Each number is 500 + 25 x the weight over its row's rms, rounded and kept within 0 to 999. Layers, rows and columns count from 0. Numbers have three digits each. The size before them is the row's rms in percent of the matrix's.

# layer 11 attention value, 64x64, rms 0.101, rows 25-63, columns 0-63
101:536526528503506562489521508505515475516499483506518518474478484464504489500498535517506456488526493460491475554498447464473503512504488520488468493528534502483500534437488507516529526518537481
104:531507527478439451500545475522481505523505516526527518543464520514496534495479524496493508516490511533482488520493525484471481465480490499499483505535560542464541540507521521496497479494488512
094:511455510515562502545472477480481498498463491505492488481507515502523466539521465495450487482502530483487519523461525546467504482519498528479515507546447489511477515509508527499473537485501475
097:476524502492461538501452495499511550496529513533479500520477471497496465508518501531490461517492466500500466492536462455465462494502474485508496484541481473535503526499516477534518551521509470
098:498463498494452494487488465492489543514557485477499519522468513521480534528527494493470499527501480534520467500556485440472504458513503473488481473529515488484498499489536481483505477539493530
090:524494497482535494484473506498526500522532467503528517508532508498509446547522450498499486508493462500519490523507489502537507488513496499536547531461508551505511519505483446479440500509457490
084:536522547477501488527550540523490461515508491474507495507520485514543524490509500458488501480457495491496475497532483522530507528491497472544488489441522517507506535463485471533520478498461522
107:465508466511549531504564483487500476484500539467539461511480483482515499515526499516502478490508511534534449469459490540493500525452497476505505496509465496473525475502490521520525466504513522
091:464490448481510514485441482491493511518499507483503549534469459519516480489490492495511514482521501529494514490509501531501509450517563483511521516556506456477484493518550500487512519531472485
108:516457488486460478493444500501463507521500513464464532501495516505490467512459534479512512508513499489448531511529478494531486483511498513530490491500514567511485515460546484495478543504486464
092:477467478506505542499499548518487493486494558517493489495534522500535502483508509518540472426552506460522474463455519505521475495492502480497505451495473488461505508500475501517480520505508500
086:540471446485487461493494444535461509533504448526501513497464505537474484528480519486509506497495506479482494515542502509476499444517493505509514501490540522484489508500527470465519532514526461
087:480496491520512490523489492426551472488472491485493501496493492544532519522465491462509470516484503519504482475483461480512520524522524504487490463524499500472516508504502542548429471506474492
098:534477497514500470520545491459483497504511501503537555494502490511491535537506546471528550486474489537463496490468483511451470522497508510477486487518548521498493528507493458531507463507509480
104:453448515495520469499503508491513480494505524480481485490514534476493527451522526514508500462503473521555460486543516525507517505495466488516548459497533540526499540510493485526498541487496477
097:493520501504460554532553473495498519497509469495529537532530498483494544531526480490498513501473508514442501487521482455457464482480487510485505513516552515558485518486487492501481495489504512
099:463523532508489502517479487462561482500486501506518481486573495482537520444535472520489498494509497532519502480471477498488507538507463464511470533516453482509528504541501526497486496500503521
105:514541479485464492487482527487498510516523445488505513511479489488552473487501478475497451499509494501461560542521461493512544503496488475504484522542508452482506499490527530504475514543519484
116:486490500494529485449505527490431500498491527498510472511495540476482541465484521531541493498475499494514520498493505551532495532450482498497533450528505472494515535518505512516508458504540486
096:470498495518498505496516483540529515505449517516515524545503487514548510490560495513446516487463493527506486522477470437479461511490512461518489506490467481486500515468449507470495492516494501
093:506494528444514492494515514488514558527480548494535494524491454493512449504491461470503506514482520520482472545519519517507476501518491490488519490487506465491529512461496512494458436534481493
085:514503511508521483489507505496510494484484500452473488560500486492533481509509470515513508501491482525502530477554464553501438481480463450471502479519527466488486541513515507520467491496531461
112:505447516486523510520505530532474507493517504506477511517460458493487534453500557532480509502519494471492494491525501526493517513465525465504479474491542514492498530454491505521551468509555488
096:531491493508499485447525522536443488526486475465459492486464510527480492483489467526475525455475517503492479483524542520476486499519490484476521500509514497487514527553487479515536555485527503
119:538468499476499466492515514504459510501500476476511512495486492489494445542486436454515498551487510537482516518529559499462488486516498469506468479483508528476531536505476486508525525487486497
096:536515491472512477517475526479496496502479517474469484493512524486449505497492498488533525528488497532509521482470547489565489502486444545497533505488516508503511508557504530480495530450504533
091:511478464463466507475543525498473532518492500478453522558490468519452468533458515541497495476501522546487525532537493512490493483506510510486527500528530490528522510533485518509505486501508473
117:472490489497570511516483485501531517475506504531507521477475498501516547549548504485480496496496474552477515568506484486507495511480532476501489551519490482483512509469488465519491468481465506
104:512488521492523485471523503484482527498595479492482513490494523475489500467464520475521486481491491469497453495555516535521510531477524450517519474480520545519499514480479498515519491481517494
086:520518500514495543487478498521438478544512511497497511531499485520460503527531505534491518511514520467452482475515493495476510525533499548505532514498509496506456492493545513488505518557536453
117:515465536487474521541513515524543538498522493476512509503485464508480468520465483456498508512480512476477439498559521454510508502534478510488484507495497517516497467471540474508481491520461527
103:505518548471487532516554513515521499513487526528477487525503461460510532483527468496466545503494487520491488509573484542508513516433473486503509489498532487510483516505503506522476528490509516
106:479473447439530540442507488478475501495478529509513482488509472477500491505520507522514503522534488470529473517506494516515510525465497468491500462502519506512457495452460509515481454509522532
110:481507506502453523513489520481493547536480504520551510515526504489490483538446473493511490558479511465518509474485502467489502467530512488528483482483438474461524464468496512497496507526482514
097:533461505498481473537560480487513507494509493531534453509494501517520533509497459563517490492493486496461468523509523530473479531480520519480535501470512528497519532469483471507494467534491476
108:456507507490527540493478508464480482510503481555508475469525512506525486446517436538506503529506503465528473480486493503479528513532494502485546483526493472521475498511547496467492505529530503
112:466462494467446515496511549459500528498474523498493478511514510486480500497497519505480485508536471472483492472473511500518519516510470480502499450485449489447528496484483460523526443537499486
096:515501537529490536504497464443498494514484486509496500504525508488556496548529465518498506542482500499508476468523454475482500522536470528517477481546470466538526477513518487495473542500497499
085:502519470500488468498501461580490541519508493497494488507516491483479541498505539509487496501480503528542508518486480493525527506494519543511483501480484498486462514449488505498502422463523534
# layer 11 attention output (transposed), 64x64, rms 0.143, rows 25-63, columns 0-63
109:517455476488492488542450488496484472527522558481519469549509509480490532503458476524469495520481531516493529502509508514532535494536505512533489489490490488528470477508476469475489488461494453
110:479547506491532515501501468560503516454514489491478500519510462448516497510501510503481528485482502470539480494536477487511491535537491553529463512455452474513506499484494514506487512501467536
088:505455530503484511479530462514533478505516498490518492476495494526451498525496509507541502506494442527473491461506506468518533513478505493462566536503501506486530486498501534466540465466516479
100:501493515487490462556522506523482448505490494468496504536520531496502517511427473492535509510487512484469520527461490539523507508500499539533510490485552486506468520524487480478483507473494548
109:506538490516498481514537517507506480477501533531489516492485477472483460528427506527516484470496522478498501518470479521530462504534456547540488492503508512521458502493505490534471514475461536
089:477492500538454464536504512481520479516498538513497485500464484494503512429505499490550518525523491502470491513500482528499476490549471492500482451534538470490456505482503492533538531509496491
086:467523482534493495498430549499526512501493525520496470503503503502515494491507512471517522537529472479551536562499497484477502515533497469507470506503522508486509488559498486473508527504536457
106:517514488485473521488476503475476523508526509443488511512478534510498500489472500494483499475493512518544526469476550470508538506517519522408509463509480532536515544490487531491496478498504506
094:496508513484551491532530504483541473496532544500539535487509510475521477536537499483446495472511551484523479465486478514484459489515479486499464520516493475469476547494511496506466492484473484
095:508533522505530507511523506514504476537474514507517521455520502511493504523506496455523508515510462478487522555501474506469474509484449460559501548491515470466490471541508541491480505484470503
090:476496508499509537500503499478459547564499522471522493523479514477479524475482528527493490519486548528530538480471515510472501533487479445448530470466526498482475506497507508493493526480479497
084:479514512490541492527499516514538490524471541521511512488499506509498519516494457452515517491520457516474523525469469505493477521471428490566461547509480467501476492505496485498477506479501487
097:463503486444457533505520472479490511469492482498531508532479506497504499484546525491491514489516464486499500478532524521460463450514545499477521508505492499523542520527507543547461495527491499
090:494460490502480508510489510511535491522482497518526544479516562503492523532499503525510516488503448531441511500504558493461486504488481495532477493540499435522506505511479482493455519521495474
095:488513476492525487481494510484460505539511484476451479502503561441504527495490470533524479513485493520530571495486494508461484498512488519529514502537518502506485453525447504491477496518480503
098:514446458514504490488501457550511502486520487550517501450513504542504512530506512495490529512454459484476450506515541473500488491503482503522468503477458503510537503489486476496489543533496517
094:485477484534494473490508490470491545475542469489487492515485480497486483507511505560493483486486504525482455494519491487517508460505576538469522454489520544495511524476505517528496488521523543
100:515495524513527475542488530511484486464510496508540472517483453489488475489505508510474494476513507448473441488495479495482474449499517503522499494468462541483505545530545517486528485537478515
115:519509510518483519477507492519484512570511501460487514513495524435522523442483508531481464491510493528483539502453504487462489495503514479499535480494509519561514512535481483466508476504476495
097:494463469502525459515516479513521490496534505489502461472466484518498474509508518557461498458499510504499459475528520495511531497558508527460514473507471551497485471490499518540493530473520476
088:498475504478494512476537495518506473481524469497490516501523522516474486485520517492438514505527506491487504477526522460488516546446479500515568541468468504512556522495534536497488490477487515
091:486491481482547494437528516494483527556496460488482494484505547527525542501492475493468502513551514497484509493501528468454499472482475503512501521512494501498501535551496513460530488531473498
107:500519441530511463503490537546505493527492499457513497532515523482492528511471492498513455496476516481492566517468507506496504526523473473472513496554481465508478506529503500475513493497487440
092:492508499478519516493484535527519506558487506498457505489481551498490528520471447475526495477513551489510531509457500536487507513494449514555478502488511483514484470500487497453488467483514471
100:485494530512484497506527518476496493541476476505475530482498537522477507506489479445523542511541481436470531481522527492497483507461453489562473506505473476488520494498527494490477462503514507
095:508493513487488576456485448490466498539497483509456513500533509497510526511497494504541506525546482510463515480513462492496483484443525496534489503467497498516516457521488488484522483485505541
086:499511484476522535503493475494514493526492517475499548450519509521495534514502493442493478493496537504480513535495509486477493502492433496561501551494472483537504490537530512458505475498474476
105:530503504516513464542516469507520460450470472506498483538488497511512494507534534559464511480493495467512497467541531468494509509532524535484496458528482518483452523485491491525484498490512469
099:507560478517492478498507552509478484502508491519479534523484506466471533494486484487522474544480477484510568484479516502470506523513420469526504507508504463514505496535487485488488487521470499
092:504507518466514483531465543580546510523515531516526485490520469522529491527489502453499495480477501524511476585491475511492509510496484480501492518478505494520520515509470490472492513465495497
104:501495480494480494485511493491510478453489459549507499505555511533471485506507488456536511516482484486526510509524509525523488524473464499525507557450469484459563495495508540495486516482516493
100:520469443515521497478461473526480489490552468492481462539508529516524518499472470535482432510493487451516508499516520476528521490517491530532548482486488520495484530501482494499527504496503500
100:502525481530479535528505506495484534489545515440469479509521498497519503456474507539459475511491526461518535490494522472467497532511490483446546501532483487508499520511468487486500500475457486
103:474467501511448502513553496450516495475537519510560497460502472506459452477491526465499509507520502481522468507527515514520472513484517461479508496471499528497535492492555488519505493487489512
093:477456501495484502494479509548495502482471502513506497495492525485497554418499500493486466523476464515488520503496534466486549555471513515493509492513503494506491513516508500485439518513550476
090:459476501519504465504483521528506533483553519517475465526519461448511494463494521520461508494503508523527482497494476515514472487520562526489494503489538524518512548466475471522496518474519522
095:511502493541437495533502509505462499502515478473539472505498514478489499463469550490500424495493545510523542539498504490505485507466526500491534455497514519521500490526547489506507495480506491
102:467491501490516481484492512483513530457562474523494479471511503523518489474499508476503539471497467480504453561522514503500453474517541540486493479466515535478505504471502484501504502503531553
078:558542503524493499495506464468499505485481522497496502492502492542500485495502473560475465459480484534512468506486491497507508516498490481458533508539498538523496446513476509519558498481493453
# layer 11 attention query, 64x64, rms 0.122, rows 32-63, columns 0-63
079:495444496466500514507513486492509438490494502533467465547480526557538461497524525532499517470503497510516501489530520486478467514519500500491490486486492557492509490469510505553462516492491476
054:500497520478502476501509531465539492504535518510500478477521545560471532514452535553516473516511500487501489453478491483507490544511535484498504489504490493492500508531502460504456471469468463
085:483521502499492516472468488520474516512488535477471532526547512469478494523472488464531447466506477489521491488512457541486509503474502496534504538474516523549514521549497534468509470530493499
088:501519515504499528451497478539494502514523552496468551500535503468485492523472487471523464457525475487499491476516455538483492528470492497537485543483492529527505494536493527470503464531511497
060:523524519506523460515479533495469523484455452459527486495526477522477506522485518528493496471481520515496503534496466480479497461498540519542510506529557514528511547528530489486507482490520536
115:495466501487485487521493477484524516503481477503494471477491491509501523478544516504470528551492538519494502506517524450533512481534499487440553472499488499479503504450490462517479564477478483
102:492464529494495478531501468446492505523477485507498471517459511494528498535479536517465529529479557558519503536498524465516519493523460485480537458500518487495485480490499487518475496473498528
087:502501507520507491523508536471473528495468495474501456494513536484520484537492523442456481516531551497524457506483499500496467462514496504513504505446523520479536512477561494507477474492485521
110:515516451501486522451489537546515530499541484476501535480520501538518493489485452469464510481494447476473490488472486531464519511507527524525488505525497504541529530528464503484499500528500504
147:507474511479505478554505511434505495508491442509491468488474500510534514490516533515473517552501543530508469541498497455510499501523473500495554469474491490495500505510512466510477507478474538
091:453481464459502510507502497483512505507494446514506475503494486492501463493473525505500559526544554518490441482498514497525497482497540487527496506442536497477491509528490491542487526507515530
088:531531479487527505479556526494527542470514484529511482473511469510492520499530520472474479508484479504541463483465540511508506487483482521456498497479480501485581498492510543513480517506494528
089:489475544461478500502532500537529467524470551535526503506442503506514466442507525514474479513479498495527542456477533488493486520486517498468504490540470492525494500484493496505498503498479460
101:488525482502502487515491579506510480488505499543557502504471498531482528491490517514479499460507473479499524492469532522505528526505492492510455488558498495536477516515475452485520548468489495
080:489498515489492507527498475497521503524516475466499536453495487509476515456515496487506546556524463498469492491498485445538517505482523512549555507486448465489523482471504516490490530505470513
081:493490479493496481516484460497494488493452497494512546471530504441508477531477511491501504524496564498481480502471477528521481420497517539519481519513520475529498525524538491510469491519489486
053:517474506487491565482493476475538504509555503535467499480456536464476516504465506551519519506474486487489494507505500510552518551493518503503458494501495542477502498484479497516495460479491532
096:508549485499508487494488494511491539492500518461498519495546473480462495542473505490493453513494514490487505494469448523531496484452520462530513557497519502548507529506510556477498475499516519
058:505473487509528521525466517514472494466439455511523487510503510536502500515515479449501491504434525485499522512525516537485485456519509547501489503499517485537497552470522522532490492477521507
075:498512503494518530499470487529487505498477517469468535516536486495470493518468478440531477467493483469488503486504458553481487486504517509526458515496493508552517507553501536503503450526533513
112:512480503486508484543513497449516512506496489514517455484454490524548502487526526495469534537495546519524490529498545446513501499518476511470529479512488464475491507457508470510469531463491507
087:476514490545500504501478488530490465510534546504508516496531518465492486490498466530497466446521452507467495460516476536493526514495513448501463503514514517501513529550493491546521523522525491
075:459465456499480518498503514552522472508536549514507506477475502509520476490521485515523504466475447475477532467511494489508517536479530464482477499550470463488517508495496499511517529500525455
115:517498504472502500538512495468500536488489490493539455479471494493519453530505521506486544525492544535500474546499495459493504488508495504496531457488534476508508484476516455535446527458515509
081:489504532509485517504461538471478487474515515498430500520494517453495464543487507520543515526507528485479483514467525483496487490532479455490464515459513483463464501517499493504512502474546523
071:516508519502473513509499497523489478449522561508483510518495469501492459481505489486534538438461480505480524469477526496464505527513477464494463505563476484517485484517477486504519529505486467
119:519492507469531512518483484462492508483488453497520491468497488510541503515486555500464536530481491514491487523465485489489521441502532497518508503469556458511516518536534447501496521488534500
102:535500517489506480504494536500487481527495531490462486499465503510489496488502477484435481482512491505500528491496495475521560563537458545481524455534515493541517499523532493481526478489517520
099:448497494541469513548505501472481551507487514496528480511469506466511503465472541496499482511508518492510479517494523519496491507500545483477485417480520530505543535486508491495497472532498526
088:465494515461518521487482506535517513502532493543523483546506486514546494453521475490513500483497465481511475459508465489498455518505492464512526542459530502511494547467490516494496553492482481
101:429524491540490532521472499499509459505483481482511502485477481521539533517467532463489479570497519502508478525481505493511521501509504479497525492487504439446480522491491466494510489526503520
089:507472459484552503485519507511541485505501484508500513459511446520514522504519532457500507511516492454486475516504510476532501497549522501516490535446493482450543501493489469511515554487511481
# layer 11 attention key, 64x64, rms 0.117, rows 32-63, columns 0-63
071:472512478492522485471501493539505515513526550513527504482528539516469498508462512518500502563501489490512461506539531476467493458525499499493504524499472454495490501541450503467516497466540521
069:490494501477509470532458507488545480545491480509473531501497489493535492495548463452563512467475505507507539486505538500485492474510499501504516541485498488523472482442485483528491492480513459
079:539512491491533525490518528488506495484480457472514527472476477496494515539486550531451467533495513493516501568500469522538505483471504522491505490478539525475519527467506520462478491520475517
103:548488496486543492483523494503513532519455467488513542475488474502490524522502488515464476524470492493526488529471478509563506467441499518462534489495509522485506508492550524463481490515488519
105:486515490498495503518466531521479496476506551474487470485489562468524492475470491510502556490553490494500507543518476520434507506531505472530465533493525517485497501526469477507488508500474519
069:442492529518471485523492484510505490485531536527471462512530521488521462477505490503493479486552541469538491502491461449469501499553529466530471496503509486492489485539494491533512527502500487
081:475486505526507505536466510533512498467508535497479449528499523478523496511459476496506530473526519483471508472537438498479514500544485484525467463516509495471488485509460484565494508490515517
119:447538492496481499524488524502520453472507531468442450511504553489510474477472478526491539482538505486508510502546478499461498528500515459516466521497504489501489498521468473513493520529492500
086:498502504531486519485520475487504524498521456509521545470553460507509510497522517484508440496436479522508547499475465522503510517462499501466534472508497498502509535484534538461513523521506496
070:479546488520437533492494510494499515465521564448488463505525539471530466488479501492495510455531525508474504464502516490484502494516490481518433525506497493471512534502484499513513499515509501
083:467554479498493531454507442561481463478514531494490459496514523525536469499469465494480530471529502494501494456498514520466479508527513486518476508496538506508495489537504481509508524496496527
084:491482523446499499513515473441478485488485490541473461528518468464502501488537475522534532515468529479517480483486474498473534488499520532480521494483506476485518471497532547536518483501521540
090:516462506504506499516492540503501476506473481514514536459460499518513517509522500519481509524468504499495511520487497495494503485502423507497596491515483485489490522490584512505507480504509516
094:532462505530494501493455505453477519517522466511476527508477484533517505521525502522525470500496484489495499487494538503470515511488472497472558476537454468507427485489487484464516495495532487
091:488487531482481511505473481432484537487509487550500494510507503454495494483541493491491494504521519544492507512429509479498479485505504527528474514485513510543489491516565485495493504463463538
094:527541503488485535492518506564490456472501503483486527550489543455501458494458498513477519503499481490503501481528485510501474487505514455528443535484511476483504534494500509530477522529494477
064:488495457487493463513493480489525459524517486516476480490510545527547501499505477494524536479485504472498519476470542486481505513511473540498527561474500518496500453481484471551499531465509467
078:521483554454505518496522513497522510460455462504497527521468498507505480510483502526422491511536497530491512540521488494493498503476517522521475502511528529488503542489506513492520518553452521
070:519527520507468505492494525533462489469543513460483450533520533480497500484475541532504517515486503509499520501522445543424501481523488514492483495472510479499483507546486523479502531492493485
064:524531493513511492462506537495426484460474508472480500480474490475506517503465529518484533522518528541478509534492460530469502471492492503519473516474549517521501501497485514449511496469477527
093:447495469513475483537479537521508494472529530513471427516505517486521480480519494507524512455528501495484516478520515502453479522543500444516474488500493496480471491512462471531515505480502482
130:540482485501496501477524462483505519548483466462531577499472459506490511501491503491494475530464489495524485513516512514554506478476511509437540484512487501504495512475513517483454497523482518
125:519502532487507524472533483508518550534443471511555532498494464503493508511504509482490474525483474512494495493480524479553503488458506526468525468497470482511514497491548549496478454494487487
089:465501495509498503529486531560520468475509550470460432520509569490531485473494504507510524488531512502512501483512486475498450526531509473549480511524474501489505488501489506524495495502489482
107:499508472526481498507471504505503504473531538471472444474484557532536484467461531506487511479530518468507516483536498497518538537522484507524504483502486523529493487504426477484504526487517488
159:536471494513509493464527481528507526526495492499528563486513485529456521526523500479471472504462481489527509496502539514544511497448507542464523498504507485515524520458498516457512452510500493
109:489512510509476530489526507558446525479504556514494496505554495512475442497522479489512446500510482490495516446478525481489492472490517488519448492492493472520505500509509505485511541519539492
107:513477510521463496522542479440483537510522490483494525486521485488504488490491536493494464492488537504515497544529473472535503502452494467472546494527460478518492485457512515487490501534461538
112:475503480516496502513486492514518493465512536466439479473501518511509492491523469496498499502541497489485478473512559497499507512516495465455499539502530491427525509507568484489496496536478470
092:465496501454511536473488529474514498464501488538514472487488505576485502492528504491506463523514514487514521531468495523463500514475491547498524451482484520481456475535503498505500525457478493
102:509506523486469525515483497523491535474516513494519472495518483488486445496482474452497509513531489514441519473511555483499507559490495484499444531526516516483485498557527531497531498512491485
095:474532496454509525449495516490474517496512501530509468538527445448471463477528478506526500525484503480484476516534503480471499511500509515502508513508484503573501500534514505510500501450516461
# layer 11 MLP up, 256x64, rms 0.184, rows 0-35, columns 0-63
116:511459455483493482487474489473466532526517454507462502491522514519503512488504516498503510553529533519476462482476477485498499515531498507521542539489502513480501515500452499489501577459513521
088:498542511519518494458503459530492491493458504504500498477510501507484473513527516522495484488551534527551471484495475441469514533504478549506520481481469468508490454515478491493501478494554497
099:478521495490526480515473506492508475517456487517456526481509518469460501451506464522513494474525523547514454519533484501474493502557466548502518482528475522482487488507507536520505453513497486
110:455527483490519504456479516479444524489494501485484490517489541517530506504519541476494495493531555488502478545528506481494534504524478451546546453473462521502509497493480507508518493514499496
103:476448514486524507528489472490512531498500511486506505515505487498488515499529487518547558495491526497509466518501453477490485507509508482506541477463454526475484478477452541518447525471522538
098:477496482501499477513506523473466518526487458472453495525507515484490518481522463503572497550504493537491518517492510508482466492526489516528490481492520493506481517508432467546479551501507490
102:490484520491488433542507518414511459515498489521464464520498511490526552492541527479522487496507491534506494497521477532481494462508504513493507497504496483494490524538473533518469512502488530
083:484494500519537509500487489475526469550553494515443479496501474468521451516442520505493489546513494482480522471511516526516477515513448516496530520519470502484492482537526473512517495528518512
090:491477532524490538482482550506511468534504527505473524489501511467516506472516521511477499502459504502533461503495500492514525496490467534481504524470550487453431474494495477493449477537504508
114:527491498467458537483498477463470501549464508486495498503479467472482489492473507528554565498552519523514507549472474480491520471502503469504522480513471502512497459508494502475517480513509521
088:488472490491493484474503516511505474450462456525459478552492483503513476489528499528480534479520509484498523511521536495464475464555510487508478466553477505481505517519468523518472516500542517
116:495521516490484481540461507495466506506538437488493483502466513506502474497505472509534546464477510502513495526497454476503517510522495506524501529498480460508477438502522469568478518518483519
097:461500527518519486462510485465516515469514514483541495500500544453485531487472487492514481494507545473473490487553484530499491514512475474496554507538525486486471482463526473516505489485475552
103:488548485521509480481495506494490515510522523497475531552510489499510485473476500454475484545569549508506468474474551501506517466488468450475489483470498493498474514498527523537484498504510508
105:519473517483516473501476523463503519521482514535521487501517514486503512456515576534521486501460542533517501503480508491539428523468459524490472518508470491528498506510483477503495474485511488
100:505530463499496480509481490469489490528470498495513517515509503458506490551506518510522532497479505481501495510517456454574498467529506488530516483478461483458492450498514484548496502537485464
101:464481470507527486541521528475523531555508464546496505547526475495492474515533512508511490522507498535510497507485511481536478487470457479491530445466487445475488515488498495480483494526506511
105:513504566541470492518509516489470477471484481504454446497466502509490472477498508505523489551495533554528541506492464540502474495492515520492510515519505500504472497470520495513446490491511471
103:493487536477511487465505475492533484453493492487513447468487485526515488485469545497545518524501526532485495526542515475540537533512488481543510477514538475496501483511498488466467456470509494
105:532442522491512493524484533499488537490476460485498483533458515533494478535543500500535481518492500527442495504521487452518469511506463542509507478483518479488482512565508491519489513510496498
093:498527524474525497538489538509514514488494476517450506546495476486490481485466496498509480527474503485527545506495474492521522476548492467473494457496524537505501527470476431507512528505511454
106:509553539500494481520488522490504502497488494497467476547495455489467446545496475490499475521507526550492551547501482500481515473495521543481508529510461455486468484496510510513474494510494486
088:464504479531503485492481482525500501528458502523489479492495470499486545472512525480522540525473502503490515509509499506538524469531465487473535474512446510523481510487547491464527507456557534
094:497540514493512517476544472494457470481503459501445454525504484502507440536514537505487481503492539544485501505496514455527477513515497513490518470463492505477525488480523520544479512503496472
094:486448524535473505496520520471520494494514481493545454546492490503466528490494471522528489512492505507445511506497498480528507512502502521521506544443461507499489495561493484515498511443521513
101:488479519498500477479509451473489545489467498496507456522485505526517508513509517466563514501474545503483500504499481484484516478491518497505499465491515446510520451538531518543471498506470556
111:515489506424481498522511466497507481554520485488485491529474497501544492509543477521496515501555500539523477501503499483531507487500477525472543500475527461512499465522521469516472472498491458
094:507514536427490491482495503506537493504510504566498478551505524465485515495542514498497513546508492477548497471517477480491508484491507505516537530490495510517490480469490513512490481471430488
086:471532502520529491558492466525525479533506493541470491484514524524461490527501506553505509509495501515453488469468497494498440531470467525511527496518509510488493468538486500495481536456505504
099:516482527499546519528537511514545500489523476506509449490476520483501529498474512544477552488524505514530495509457507497452485480483483470537538474514500476454495497463523479476480519489495533
092:502473479446485494492501508488561471530491476564439474522520501526463493478498483459507530546495509529502506498459499494509533489477479524508519511467525506455515504507482498460492513497512499
103:555463468519537484511526501491486512534484481483507554530511473462511519491488537472507498527486522508525532538492548482499539497508474470519555485501496483471487521467504499488468488478467481
089:489510500490504489537549450484475486509514456510465504518456454526491540484506466501548515477524481472525485474510510503492518569504461485519514486492483548495521462495494504508525487472495495
099:503491529468484480498456472481504492480511489535493536503523518473494466530464474539508517532480507528528502526490495480464433511493511495532580510471467540492493477527505511509493489505517504
099:492511541507509508532496474519514491494496499489500531505442522533557486511529498493513507566467514507531502494511508486477493482492499519467541470469479469432503493476488468488468510473457489
104:482523508456486517473439508493495523507489501521497470493492467515499530471503509528517541553493498491539520516505495440472491474535499482517501514496503517495504467461532428534484496510471492
# layer 11 MLP down (transposed), 256x64, rms 0.158, rows 0-35, columns 0-63
120:456513510529491496517496544491537494506483546481521501496487498526481486509498503492521512444500464514515503516511466519456484530499516466525484471535494486499451482499544555532554472490489476
083:514514529493490543541506472488493475531446530467499511492536496489494541536466496493485466442515495495487539520503525488495533453519534487533524480479496525544511497482543473493502483486493502
096:460480510504456521501509518447444511504505504485497519473510512510487470479483476448529530556488504494512539481463521529493514498474494506571490492509511531467496501455518475502526498518505498
104:495491477541485523500453483500514479518500495517544493490519474519551533524486507486520530514498495498512513475488514459515550512475514467551435515471489476535468480486460468474513477510490507
110:477511508522517517498460496485494505529497514505515524480540506500486432494487478539485529510516499494520520532518534475449440465480487472501513502463526545510474521556518508507536504483524510
097:520506527483498486458547503502513480534478447525485535470489483506475474499497512501499501484502507438535493495523485459504505495465505534485538517441512527515518520515545518502475528528544487
080:483520479496537512496491517517512526546510482505522516493509506502516526459487459500521480552518454514561469539453487515508531462491539504487520492482495481484474465488488481465479520512452510
082:517514499517478518493496517494517494491533520544488500485476492520495514476546497445526427471503474466492491511481474540519497511512504527531457478514488500502519503440461514487507477503559483
090:505504473485508543527535468455519475482501504546530506469494483496502534476519473515421518488481497506510485513496519513492479512461492442537497526522494501468493538505502532503520455530505497
111:442470470507466471522508491487491498527521541484492544468483500506513520537462457464468499484523493520488512513522501504493481484482510492568485478522548520531550479520501480490485526496478506
092:471513511488516526527505505484479517535522554485505509460504460523488499491469488514472509528486543533505508578471492495469473500510522471475498567460494483494489505507516518463498519513532489
115:478467441559541500466470515506464510466497537545492533488543491507520499498488480480539502472513472490468470506507519464481503505534531525497514474496513440473497512507498504481492524497512505
102:516486476508522504456514542487521494497491477452523513510552490547493465512501488446552474459489493500495498487510529499527492536554480545496473484486461491523488503483480476503519523479472499
116:535470508494521520558493430487505487491465494502511506466517482514446544508521478515538527464477476502508521525491469516502503525480549550512536496507506481478516480488487477482498501512524472
112:448518493525464495473493484495517488490476462531515474463551494481488521508517453501508503533496490504483513508496548464474546495499484484528519538520495491439509458501529535488535489515476502
103:525504486474524427501477503535466496519451519497458546502513516479485499521496529511501535456489486468493496457471538496526524475482498531515531495468523520503516493505520530473454483510490499
100:490539552505475466481457470532485488446534521498489477504499508494500521500463495517566498488488500504510482503518508505492494536491463472516461581498494502481504479501491487534519531475485515
105:503522514509510476488522496474508517499470540542506562488518504521495473524536464536517435502453539481467511491489547499482513494483552484509502503456500496480510493480511499463469481523477503
108:533505452535491529539503484488483497510518484504501510495446475502522486486540474534490462531477463489540464488505457516527447491489465503487501519518506514513514516487487489529466520565504491
099:558523494503519496508515538486485488438482512470493469514520509500493472496516508487484501482466525536454509523495508478524500504465470547478503493491535438515497549459508509537518475515481488
092:512506521454470494505497495501498500514501481482536545486514531523519504477496514475456539479488505515487494544543475515471455464466490537547483479520476532482510521501497556537507497478479535
113:515470511470476505520479492496492480524527486499512510539518457562490513511490511496545486529493524498455474487511515499523504458552496528458491499476461516479521494499450515501446520538481478
091:469517465498494473522483537533478496469455484530531483514462507505474515503484475484507480528496516505482500462497497524494505501518492513501506498556414486492514510480563521516503477541519526
092:470519502498496474469468534485530491527481470481528505491502504498495502526477498515549529463511537518488537549482520550516476478472532536518432519510494478504495500528464496450484492496499497
095:493486441531543517487495499486459498487485476489532505499506501483530522473489518504514498502522471514486485540548515512472509504584496496477518489486519485524515459483468540462514458518474500
100:463537495483528516488500510510485489516466510541489478543455466474474511487513476535492478506459533500555523510513499450513490539510467518497465503485494485474536486523489469546485529520477513
106:546477491510547545511519497523498484540509523469500507479489483442488484509468450541491477543496513532527527518477481517540476482522504478528504490469509438488507493500527492479524513481496512
094:484495506485522541516489461470484502540508501441469495468550501531517481493461470499523506472524524509485477518490470549503478502485507483500528484465519529563492529485510496502510454537501505
087:536506523461471469468488514575494516442521458518522517522542458488503505463498494466527496479473495494478474501499511497507499502487526517476514523530503477497493541512457508499481483518524539
103:502516498502517464490511517429460500486492464464500510523518500523516475485495496429524475464506517554503469476530506505524550496500479534498518496482517481532476494492471486547492479523519505
082:554513513506498473507465461444469499533501497511548494509507490545517474514482472537527500498484535508493488462535497490489523513473476501538476498517512517502522499520479511515523435465458511
102:504512482449476521509477471487507490435544492510484467494541465508525467467501494490476525485498547540488479464505488503517495496536528528510539471482532505506548532484474478531487504498506481
097:492482488481532478464475466492485515479512491535510502498561576464506456516506508502455483513515497503503512562486489492493507472494532519479539552518489461499489504500477520486494499505481471
106:454507481552478542515488539443488491514559500475503496511471494526465523492516502517508471507479511483528507509507510524485479527441480475510481474513499497527495502459482539445488518511509481
111:495485473498546509504512493480482495482501545485507479465541492522531489527452475528495478491542547441522485477505470504501456524445483490534490486511500493516469515500491516527501492541540509
104:493512481517485475537534481423537469514494494514489518495503483548469500517497491507486497483488513522422517471536504514492488470479484493494525539541511551504497517515461504513515508468511497